Each number is 200 + 20 x the weight over its row's rms, rounded and kept within 0 to 999. Layers, rows and columns count from 0. The size before them is the row's rms in percent of the matrix's.

# layer 2 attention query, 128x128, rms 0.0363, rows 0-127, columns 32-63
087,180,232,202,210,201,184,167,189,196,213,228,230,205,206,233,190,200,222,162,211,207,208,177,218,191,215,211,184,233,204,196,223
108,179,184,227,177,189,221,181,194,209,187,187,181,182,229,204,177,176,196,210,225,205,199,225,183,223,172,220,197,223,211,177,221
104,231,189,175,189,206,176,193,148,204,198,187,149,182,181,175,199,205,191,198,217,187,194,208,198,176,194,189,202,210,181,201,188
093,190,180,222,208,174,199,171,230,173,193,187,221,175,200,225,195,190,200,210,236,202,201,211,192,179,162,218,222,255,214,179,232
116,237,177,225,204,165,220,200,202,200,215,188,202,193,190,217,201,180,189,222,181,191,198,204,199,188,170,206,222,221,210,204,204
088,203,237,213,184,174,190,199,205,232,203,205,192,162,197,173,170,172,208,194,206,225,199,187,202,186,216,206,179,212,175,169,210
101,225,200,186,193,199,186,199,220,181,209,159,214,182,161,211,201,179,197,181,221,212,217,193,168,167,177,198,183,211,179,197,227
078,215,220,210,202,218,229,223,226,183,202,189,205,173,211,212,168,238,202,170,215,187,188,203,198,187,197,203,142,178,216,151,201
077,207,235,209,198,189,167,193,198,225,194,224,195,175,200,191,191,164,201,151,211,207,196,181,178,164,224,241,229,188,216,194,183
078,208,204,191,211,210,201,190,212,198,164,219,239,211,215,200,189,191,200,190,190,203,204,199,194,190,188,178,200,201,199,237,190
086,208,186,211,199,180,221,183,180,224,185,202,194,168,245,203,191,201,201,221,230,213,197,163,192,208,185,217,210,209,203,199,195
111,179,234,159,209,236,156,191,201,216,189,241,211,192,216,188,171,193,205,205,191,223,192,179,236,194,212,202,197,217,216,212,214
114,204,245,184,199,242,160,225,201,234,233,239,225,208,214,199,175,215,245,186,177,177,219,214,196,194,259,199,195,191,202,200,172
103,164,229,191,197,226,200,216,232,223,196,229,190,196,233,207,179,213,209,182,183,179,188,203,236,218,233,195,211,195,215,191,201
095,208,197,173,214,216,187,241,199,196,223,228,210,221,192,235,228,197,196,240,176,223,181,190,191,205,221,164,196,175,181,212,179
108,199,211,222,209,200,171,181,213,237,223,217,182,202,227,183,171,192,230,207,236,168,207,209,157,218,230,194,234,207,233,192,185
071,187,186,213,196,186,195,166,173,172,189,157,190,204,200,225,205,205,243,178,214,211,204,211,188,187,174,239,166,226,199,193,184
077,197,194,203,200,183,194,194,157,183,138,236,224,190,200,160,200,206,206,197,215,192,197,196,224,175,233,205,188,190,156,180,170
094,194,189,235,201,156,202,229,226,209,200,168,209,181,165,220,243,208,213,204,175,200,177,207,190,174,201,213,196,166,210,186,170
081,208,190,214,228,200,183,177,208,220,236,195,188,192,168,199,221,161,188,160,192,197,195,195,179,186,163,219,172,211,183,214,205
079,202,227,204,197,176,207,195,193,205,240,176,225,196,174,213,219,225,198,204,204,199,166,187,193,178,212,227,182,189,185,171,221
102,227,198,199,187,213,220,206,207,195,178,161,181,210,212,147,205,191,202,193,250,232,215,191,229,197,170,213,205,226,185,205,231
092,178,238,195,154,224,237,208,234,181,207,168,177,158,210,220,215,192,189,174,229,223,209,196,180,214,197,193,177,239,192,199,182
083,210,184,245,215,169,239,173,193,183,197,212,220,183,197,241,209,195,192,182,211,199,206,206,190,226,164,195,212,228,216,189,207
148,191,193,205,231,208,192,164,203,233,197,229,196,201,233,223,213,214,214,220,214,192,184,187,183,242,213,215,254,195,245,210,209
085,205,191,215,229,193,180,199,186,211,229,228,195,213,231,260,203,187,205,198,174,213,192,216,180,207,175,231,238,206,237,198,207
096,205,223,195,209,231,197,190,147,212,253,200,216,236,208,190,215,205,216,177,202,206,210,235,172,188,194,232,220,213,195,198,229
099,184,202,187,206,220,194,202,195,227,198,218,196,226,219,206,194,212,233,251,205,198,207,215,208,218,235,192,225,185,216,211,202
124,176,225,223,225,213,224,178,206,229,209,224,206,193,230,202,184,196,197,192,220,216,223,202,170,220,202,221,246,193,243,209,212
121,207,202,139,187,218,173,196,213,201,182,226,169,214,173,176,224,178,194,183,197,213,213,170,215,186,237,190,184,162,163,223,189
089,206,157,196,218,198,222,234,177,208,187,204,158,205,234,211,212,175,175,208,177,207,207,211,212,211,173,218,218,222,188,221,218
098,167,223,197,220,188,220,183,187,213,229,176,232,198,193,205,176,189,202,210,199,216,196,222,170,198,211,211,150,180,199,186,179
103,197,223,248,189,205,203,196,200,193,202,183,236,196,213,242,216,198,210,192,153,167,211,220,180,200,186,211,208,198,229,212,185
077,212,168,213,202,191,163,189,154,188,186,210,195,217,184,173,201,177,181,217,200,197,213,195,215,200,208,207,195,171,189,192,184
093,170,206,208,200,208,216,171,208,238,177,218,195,213,226,187,185,177,227,184,212,183,222,212,193,215,200,210,203,198,212,199,185
098,209,222,173,188,208,180,220,199,219,187,207,204,201,211,166,187,205,197,218,185,179,189,196,217,185,234,174,194,145,190,199,161
084,175,180,229,162,179,208,204,193,193,190,165,197,199,233,185,184,180,186,212,231,219,201,179,161,221,205,207,221,213,187,192,219
073,219,208,197,183,222,188,201,167,180,195,188,226,190,169,156,220,212,176,189,179,164,202,196,191,196,218,188,215,198,173,193,197
083,202,182,188,251,221,154,191,188,192,184,232,235,208,201,186,191,215,202,221,199,201,187,186,236,188,207,205,184,175,203,213,172
088,190,186,197,190,220,217,213,182,221,203,184,173,198,197,177,204,179,198,207,149,197,206,206,208,209,185,195,166,206,174,201,211
095,190,183,171,171,228,202,228,202,186,192,183,173,230,188,204,216,189,195,220,214,229,217,209,195,174,200,215,158,185,188,194,201
083,209,190,205,199,187,234,209,197,175,161,175,157,207,187,207,244,168,198,204,202,227,207,190,211,192,186,214,206,202,199,217,215
058,213,222,224,191,167,204,201,220,181,165,235,191,196,190,204,205,192,204,189,243,210,227,178,230,207,196,164,179,179,192,191,219
078,231,206,219,167,202,167,181,183,218,208,197,186,182,160,205,214,191,202,219,186,201,181,203,193,196,191,190,221,198,203,185,171
073,194,187,191,186,206,167,201,228,216,181,202,206,218,207,188,174,173,214,236,203,183,186,196,244,203,219,182,185,213,175,208,188
079,192,183,217,233,224,221,207,197,176,199,197,167,202,198,216,206,183,204,214,226,196,209,202,220,225,151,236,183,227,212,161,236
101,165,218,215,182,228,206,219,177,207,205,193,207,197,232,188,195,217,206,175,203,195,201,208,189,206,217,228,209,185,204,184,221
087,239,189,187,200,191,165,206,195,202,207,228,212,202,167,186,207,205,192,198,215,197,199,208,198,171,214,186,179,186,190,211,181
112,184,242,199,212,227,236,197,201,209,196,197,244,199,213,178,214,200,188,193,230,220,198,199,185,186,192,193,196,199,190,190,182
104,172,213,181,209,242,203,171,188,213,193,221,197,199,235,188,181,186,203,208,209,197,205,193,214,212,228,204,219,233,216,215,206
071,177,224,202,200,180,172,159,245,235,211,218,215,191,224,215,163,204,215,199,195,182,196,188,215,216,218,193,214,217,221,218,252
087,205,207,207,204,201,207,186,180,204,203,204,206,175,217,156,215,221,188,153,188,165,176,212,204,152,202,211,184,194,189,232,185
119,188,224,193,173,206,158,165,249,177,252,183,199,142,182,238,206,235,213,173,217,193,194,190,193,190,215,180,190,229,203,157,194
104,176,216,234,221,218,216,173,216,201,215,185,227,209,205,227,214,181,196,198,205,191,191,201,185,228,187,219,217,228,226,209,236
102,196,232,179,208,223,210,206,204,224,218,200,212,195,221,217,219,192,195,183,178,219,191,192,177,190,201,209,201,205,216,213,232
093,219,203,228,203,170,224,194,232,189,218,177,212,171,207,218,181,217,205,202,207,181,226,217,166,190,173,209,194,223,227,184,187
073,183,216,208,224,206,185,202,201,228,200,174,192,198,203,186,235,202,221,180,204,220,216,221,180,199,205,219,191,183,195,187,205
128,215,185,210,199,213,198,199,194,189,236,177,216,205,197,222,196,185,203,197,198,209,247,220,187,194,182,208,191,237,202,198,229
109,218,191,210,217,219,219,197,174,205,206,206,198,216,200,215,239,176,187,220,204,199,199,199,211,208,180,188,235,183,212,236,232
105,199,213,164,176,221,194,208,219,172,182,183,199,206,186,175,177,206,202,192,197,226,197,191,206,183,229,177,157,193,162,216,182
068,204,182,212,198,163,207,218,223,235,193,215,232,230,214,174,188,228,206,214,192,162,218,212,232,205,236,203,215,175,191,217,191
098,223,172,225,213,168,177,195,181,193,215,206,186,203,190,238,207,186,210,218,178,199,189,173,222,202,178,204,207,226,195,191,206
089,201,186,196,207,169,203,201,229,170,184,188,183,203,180,204,185,180,169,188,224,195,184,176,201,172,160,208,165,210,182,216,195
067,199,232,197,180,193,139,178,214,195,207,195,194,186,174,168,185,206,191,175,192,163,197,186,220,174,204,210,180,187,208,186,176
121,225,196,187,192,194,217,219,221,197,194,187,187,200,169,229,237,169,158,192,202,195,231,222,216,180,166,229,188,242,185,195,218
089,185,176,226,183,199,214,197,204,189,212,202,217,189,244,214,209,192,202,156,240,191,210,210,180,214,183,240,185,244,216,184,218
076,194,231,258,169,205,213,191,244,195,193,160,171,198,201,224,218,191,200,166,211,212,217,200,196,213,177,242,188,205,204,177,200
071,197,183,199,186,234,189,195,199,181,157,189,222,187,214,191,199,200,207,190,193,190,218,178,211,170,176,195,208,212,186,197,185
114,197,199,210,195,214,169,199,200,221,217,232,202,182,223,203,180,213,233,180,184,177,162,193,180,235,227,195,199,180,233,184,188
084,199,196,220,211,213,193,189,202,230,205,188,187,193,210,220,203,191,183,190,144,171,211,203,182,221,180,215,232,206,201,213,223
097,192,236,187,194,235,201,181,214,203,183,217,171,198,231,207,200,221,247,199,198,223,179,182,182,217,228,248,186,175,200,195,198
115,214,159,224,202,183,228,212,200,184,222,161,180,180,196,221,216,165,185,204,214,210,198,233,198,198,160,200,214,233,205,191,207
085,222,185,231,210,193,199,206,189,192,217,214,186,184,207,210,199,191,196,182,209,161,193,199,171,211,171,209,200,227,238,147,214
095,220,207,190,190,209,201,184,245,196,214,200,203,194,180,206,186,200,212,151,195,166,197,206,209,205,232,173,200,193,223,192,167
126,196,205,221,218,189,216,192,203,185,219,239,223,202,223,190,189,211,181,217,270,227,183,194,200,231,162,196,217,232,228,197,237
090,219,211,164,200,226,203,207,197,220,227,213,220,184,200,238,188,225,192,192,172,202,225,208,192,184,215,186,236,198,214,185,200
094,206,214,236,200,203,197,167,200,164,237,190,190,202,218,199,205,191,203,182,202,210,235,211,207,205,203,189,195,212,214,239,205
112,182,185,226,206,184,222,217,158,206,192,208,233,214,202,195,204,242,208,194,166,181,204,219,207,177,220,202,197,171,187,216,194
094,210,214,177,178,227,207,207,218,210,243,177,163,205,203,185,219,214,224,190,186,224,187,198,215,214,213,205,175,215,188,235,192
131,175,198,202,179,200,216,218,200,217,197,173,212,222,220,202,208,161,168,225,212,196,219,193,217,239,182,197,236,209,191,193,227
079,215,216,181,207,228,225,167,207,207,203,163,194,201,172,205,199,194,205,213,197,206,240,185,193,190,163,196,143,241,211,176,199
089,195,221,187,207,190,206,215,161,180,215,201,194,224,192,198,220,213,209,207,177,211,206,189,212,203,196,220,211,199,201,213,220
108,194,159,214,200,207,213,208,180,172,176,210,175,211,188,179,207,199,185,238,209,218,193,191,191,194,170,230,184,218,170,228,240
083,224,194,193,163,209,206,219,201,223,205,176,154,172,213,204,234,179,216,180,210,196,246,216,223,194,189,234,164,225,183,194,206
086,200,180,185,203,206,255,207,179,210,212,211,142,178,228,180,194,171,188,198,208,207,195,205,201,204,200,239,182,197,206,218,219
100,200,190,198,170,208,185,198,204,231,223,187,203,151,222,211,196,201,209,207,217,167,216,202,195,228,220,173,239,205,224,181,174
084,216,206,150,186,183,217,229,230,177,190,166,226,214,166,201,197,174,189,210,239,200,197,199,231,197,210,187,206,158,166,213,206
123,219,211,199,195,171,168,208,170,194,187,236,208,222,178,151,182,172,195,187,204,188,187,168,201,189,202,171,158,188,196,209,212
149,198,222,205,194,211,243,178,186,228,157,202,179,199,207,192,218,199,215,211,195,213,189,199,217,186,183,235,237,182,203,231,202
105,178,203,201,183,196,251,184,206,182,194,164,184,222,214,186,214,196,200,206,244,223,203,202,229,221,169,197,185,225,183,214,210
086,212,171,155,182,206,200,181,214,194,181,198,167,198,188,187,205,160,202,197,194,207,199,201,186,200,179,172,172,192,179,223,207
110,224,209,217,167,204,219,179,188,215,184,196,219,209,234,174,194,216,203,197,241,199,196,187,179,209,191,210,189,201,205,211,207
146,187,200,207,205,219,225,183,193,208,195,199,175,219,238,213,184,186,223,200,150,208,214,190,213,227,163,223,231,217,229,240,246
104,210,183,206,231,196,215,179,222,209,158,192,230,179,211,238,194,185,190,193,205,191,191,194,185,197,193,201,198,213,221,174,234
083,219,189,229,170,179,167,204,188,203,223,215,196,208,212,237,223,196,236,162,180,177,190,199,178,207,228,245,197,206,201,166,186
098,204,217,213,182,197,218,220,224,175,201,202,183,181,182,194,182,223,227,167,210,227,175,191,200,196,215,222,180,185,188,178,194
105,225,168,244,212,181,179,184,204,189,205,203,192,203,193,221,200,184,194,201,171,178,161,199,154,194,202,229,192,218,206,224,207
138,195,210,207,192,208,236,189,205,186,198,153,230,190,204,226,199,188,197,202,218,206,257,204,187,190,148,198,192,222,202,192,212
103,214,200,239,183,197,204,213,218,180,209,143,228,174,187,244,201,206,198,219,197,202,216,200,166,179,181,197,209,210,228,176,228
110,204,179,220,213,183,213,201,195,231,202,195,215,176,202,220,189,187,208,188,214,184,205,203,183,229,162,218,207,218,235,177,219
157,210,204,165,175,195,164,228,215,182,197,195,192,199,175,189,202,190,190,170,181,186,203,206,223,178,217,190,155,188,174,210,180
120,206,227,226,213,177,188,186,170,196,217,185,198,192,159,177,189,236,197,228,179,190,202,210,162,194,190,195,190,203,196,192,183
097,205,230,211,214,162,197,230,210,210,219,200,204,198,173,190,206,178,188,173,228,194,171,217,196,188,196,217,209,201,188,180,198
114,174,187,207,186,194,237,217,170,180,180,173,219,225,184,204,191,235,220,239,215,225,215,210,208,222,195,180,198,206,191,169,223
103,165,197,212,215,192,190,200,192,221,219,212,249,192,209,239,209,181,195,215,217,197,187,212,131,204,232,213,216,211,197,158,191
098,208,208,207,177,204,231,229,222,192,172,151,231,229,172,235,205,186,202,192,242,228,180,194,189,168,188,200,188,197,195,171,155
085,177,190,178,180,201,204,191,181,213,219,190,206,214,246,203,209,178,184,225,215,206,229,223,188,223,195,148,205,217,183,213,196
087,217,226,176,203,154,219,178,208,205,216,200,175,217,155,166,206,226,204,217,200,187,176,193,230,190,199,170,170,202,205,236,202
068,185,194,190,164,181,234,237,165,227,228,197,155,183,201,208,209,234,208,196,189,229,208,222,179,219,201,219,183,184,182,192,169
107,187,217,168,208,193,224,187,242,226,174,214,196,199,207,185,181,186,199,227,231,184,205,197,196,202,229,186,198,193,225,197,211
086,178,219,201,218,227,230,199,192,173,234,165,239,206,196,206,206,223,198,229,217,218,237,203,175,226,214,196,227,203,218,208,199
093,180,160,214,206,197,240,195,192,207,234,206,217,189,220,211,176,183,211,188,225,220,219,215,173,214,181,241,194,211,203,192,231
093,179,201,184,207,220,165,194,204,168,189,161,200,191,168,169,222,207,202,171,171,171,204,168,212,206,211,203,169,187,166,193,190
092,210,211,160,192,230,186,198,211,216,199,239,181,232,221,199,205,191,180,197,203,207,217,202,223,182,227,204,194,230,162,193,186
124,199,172,221,199,170,235,189,205,214,218,191,175,194,230,212,198,165,178,193,216,195,210,203,217,216,135,202,202,247,210,213,234
088,212,178,200,178,178,211,201,211,197,208,188,209,187,190,198,170,196,191,224,224,207,183,206,220,216,183,148,219,202,232,222,217
082,177,198,207,202,168,168,192,154,208,168,190,202,187,181,184,203,191,211,184,186,210,200,200,192,174,165,191,214,166,181,176,171
115,201,215,208,188,193,209,210,230,201,216,177,189,186,195,242,220,198,232,177,202,202,208,188,184,207,199,249,180,205,194,186,211
124,169,205,212,204,177,195,227,219,212,213,216,211,197,189,234,213,202,189,196,218,225,212,196,172,189,176,230,197,222,173,143,217
116,212,192,242,189,200,206,202,207,200,229,188,205,197,197,238,203,224,224,189,177,200,214,212,173,196,220,240,205,197,201,202,188
084,185,180,193,216,198,204,207,191,211,192,220,214,193,197,201,177,166,167,223,236,191,241,205,199,191,194,243,224,182,176,172,183
106,213,200,204,205,198,211,188,211,161,210,190,203,179,194,231,214,199,206,176,188,231,179,205,184,180,168,208,222,207,182,204,227
100,202,169,173,218,197,198,150,185,197,212,198,208,197,193,173,181,207,226,201,196,182,180,195,223,220,213,167,213,186,207,210,210
099,196,203,196,209,183,191,191,138,199,208,224,206,184,231,174,220,184,180,195,237,213,202,227,213,187,189,220,232,173,194,233,189
111,199,190,205,193,192,190,174,245,153,217,168,218,191,189,208,174,209,204,189,206,198,208,177,217,188,187,177,167,241,190,180,211
110,204,176,208,177,188,200,213,202,174,194,185,170,197,190,205,210,181,204,174,218,213,207,212,222,191,149,206,148,214,169,171,199
147,177,202,202,223,225,186,208,204,208,194,234,194,228,223,226,225,183,227,213,179,216,212,205,199,203,215,233,210,219,194,206,222
116,206,210,137,204,204,173,214,210,209,186,212,214,205,163,200,209,173,180,198,224,194,206,191,219,175,211,200,182,194,156,163,191